{
  "n_layer": 9,
  "n_head": 2,
  "n_kv_head": 2,
  "head_dim": 128,
  "vocab_size": 1156,
  "rope_fraction": 1.0,
  "init_std_o": 0.0,
  "init_std_up": 0.0202,
  "optimizer": "cautious_adamw",
  "batch_tokens": 32768,
  "dataset": "wikipedia_en"
}
Each number is 128 + 24 x the weight over its row's rms, rounded and kept within 0 to 255. Layers, rows and columns count from 0. Numbers have three digits each. The size before them is the row's rms in percent of the matrix's.

# v: layer 4 attention value, 256x256, rms 0.0437, rows 107-112, columns 0-255
# o: layer 4 attention output (transposed), 256x256, rms 0.0413, rows 107-111, columns 0-255
v107 110:130107141102151132142109118189086140109080085061141107151141109128123138124136173121094136125165098122070147136110122114165135100144074138082153150120070112110139142127133175149179159120146101135138132114127137134104115133127121113138169146097155090125142081121116133162146130138113089105114121136136130133150123093141119107167070131104148156107149065151083123110127118085150150161127117103097116138140124143169149106136123154161123145114087165145110122074092076131153135147148148139124117129119129155156121127127183108098110121116121144119120122090152114122109061159113087126111121122167107147116145134149124149146126134147120111174138104122141121126104119130115165140126135181134101132140100121128142123136119163105136188148147174120144108098130135119124116125155125
o107 107:141155178098121130122140091150111156114101109105126126119117122168127116161109152155151121153126091137145143152143115153130174123151119112154122148125124131166135137161108139112100113097131103118101095100116154117081120070133100126124123157138139109098168146143123112115122103084106155110107117136198113135127111088155162124147132115114147137163143129066150125127103082119112120142135132110121113135102155111189140135137141132158127140083131133136161143122112129104146162111139192131184112134144149087139099127145140147112126100110131076088111139121154132154156140143112138121155167074110113131139073145119114131135076148161114106137172142121170109095073111132135105145107117158137111157196100103113118145131153137134113152169156123149182137113114112132116101085136153
v108 114:175154181161086104141137116176135122136105166127147174131147144075127117151114094128105111087139120123131045140145134121071115152140154130165147148148118114111124154125106131073112123074119139141124116168128108110127118174158128106149113124143130179125107142104095094110119128116141130149090137134132118147111088157107102141153148126139130138116144106113119112098171130118136111159129129152142116111124127150137066124127117117113087158148192149117144117122152078114116112128166101100146081087105117115131156137107137107140121087104131159150123145151151118111170180115135179113125167105188171087147130134154147125152136119128145137114131116166113123138115128146125171103061143121131150106108169143131119124141126142100112117102115123139098125133104143113117128138148090
o108 114:112138116107128102109132116126110088148116113116091148149076110046125123116130163120093091111151134122122102170109135114144166124103129168139117135165133152125116121108109105134128073118114140130117151135121112132129099143138103110131136162111117159148127136118131123163093159131153155153097110119133147112126153135130114117103099091122120180111129129153168151166100161150155108103148126102143105112174156167091108139132109164130127128130133147102129109127136200147138100147130112120153155158149114113137113187117099114133118164133135130113136176152102134168118134161165151088141103134146087124138108108110131158115133052137122128116101130133123130201137134135152159120062111131118149068119096154139119092147071116103148139093088108132170161121108111132116121139101134
v109 113:088176104157147110079136146095079143100129090144156072068181112123081109115148117115141104151130112126155110115138149130114103144116145162135157137158172111114118130155151136134118146115155123133137153113122144153137113117119134141122135116108191132115127122122171142115204140116157161073123157163146126116113198153096182127142133082142124110140122090129114149139101100137165117097133137098152125125123127148106136129157128118143113096165097132146145129112157153156153130119112166153147085144121136132148087101132119168139127136151096083144141121109125150164120147153092161129124117145128140165136111179103117129125138140110159188086135170169142074081147122127121120132149140105127103123147116113121095088136111120141102132117091117147125168142118128115121128133135143
o109 107:117113148161122120118124136113134113073164149139118138162133151135120089083132118112131108109126124134132123141140112107071092158090126097137143117156127133114162142174155138129105158097109126155139113107137139130136113174121118107154129113105140137149106085163114137104175107140126116120115113106128118126143148092144135125106110114161147158125147134148126085091189069140130143148141129141127158137120033115111124130114150093136146100135127127124096161137105046167151108108101128145115099121131158170121148074153078179130098112148134095133114151139118127110123130125100131072141095105096182178109095146157150097097134154122147102138112124151176113159096154118145124151158149125167129139117119165150134076112126118115146114109117115131133122142164124158117112155127123
v110 111:083118125173129121134187132169135114138117142118127174133132148137147110125101108099113139115094121135130161176128120110135111088109136152114149156114136137138131111142139123098132098086148111133144117155153084167087136149151118143101153175099147119106127158142113122153142151087133179186195157127121139106135097167136116154190174113152127107126130141155169135120120178118130146115128118149116112113087116130168145125134158162099148133101119115085076088125091129103125126147129090116092084130103159155081141108096102129144124109139118084135164089087131085129155130081107099115172132121143107123126102143102128133107133137138089152126111147100122100158132069138157094136146160139156149122129154111151177142122112146132131138086127122120116148130143127146127120122106146
o110 108:109104106153151073147135111150144131118183083134132141140115120161144129140117156091089164096126106119137118172133085143131147105143135130141104123130147114118109155149139103128145101119153188121122129151096138128133116131158132129090147107124093118134143162105139131101142188089137124154097097107148144164154132107125132090109171118119142100122122129119129143100091136123137140094121138117170117145122137138083121124144136105133116122169130151125101096143137115098139131156134096130103124107130096112059049092117109174147147136092152184107134096124155105082148152111095150123082101195143141094105117161121131168121105126123123156129152147109115092121093138111117113105164072121137166149139147098147088125108131124106139129095095139105136115094090123127148083099133129
v111 111:127130152079113129082139120113121113115142146090163154117144135131166155129156114136150100101155119097109121118124098131145123113128121145112120139086107137156096117134140204134151119141127159134167129105190112181126184119111093127126117118090148139149105125137145129126146126132102183163133079189137156119136157126154136150146149137132090101124143141130164157141114144090090158146143124122107136083098153074154176119112136149124085137163104086135137138104167142168151113133138107157121131155139128125063083123111115129142076093123135128094149137104102118130139135146148125141142135106133139141130169125125139167122082115099141135112105149100119091185139113109084128127138127145161171094136148155139127135146155186156123134103118103137172137144104135134132132103146156
o111 110:141101148200120096127129141121179109137159106165127157096146127177146103122102142121139121106123113173160126122130159126078134109147133096110106113136161106106096135088168121107109142134150114088108084130116146120114150161120137134151109085127063157093140120145149122104113113121136114119119078110129128148111089143115123111125112111150110139119111146154132129093118170081140120143133134126110131128120112128124169058152135097106126126113153122111126109109157139151146139132144118145108153113128134148134072162123130166106129155068124180123142183069101109133159143115091142110070116090146121093129136122116127108147148110143133124098070105154126128119119133103131107133088089173161144114104132139127094157114126068108132079146131104141148107125106171105112131138125143
v112 115:112144165157111122115130131091130129127155089130168138107133105130135096136187142140126127134110093095150084123126089155112114150147102127147120093134105142131138082136135075113109156147101115146104113126138167132146143153155185132118120131118163156143098116157159153159154156146144131129092090143159152088136135123141130132070100098151138074133118165123201096137157084123099128111109131135164087185115090119116162126117139125113106101140160118114099156155074107144135155091113125147088115121135121133131087143140116145132146153088106124138121112144134130116112155122115163120162134144095186124154153102092122130097121150122145156163126118105125111108129146132109117114130128174149109138174116102119136114162129100180078103090139122131117159144106177130097125125117098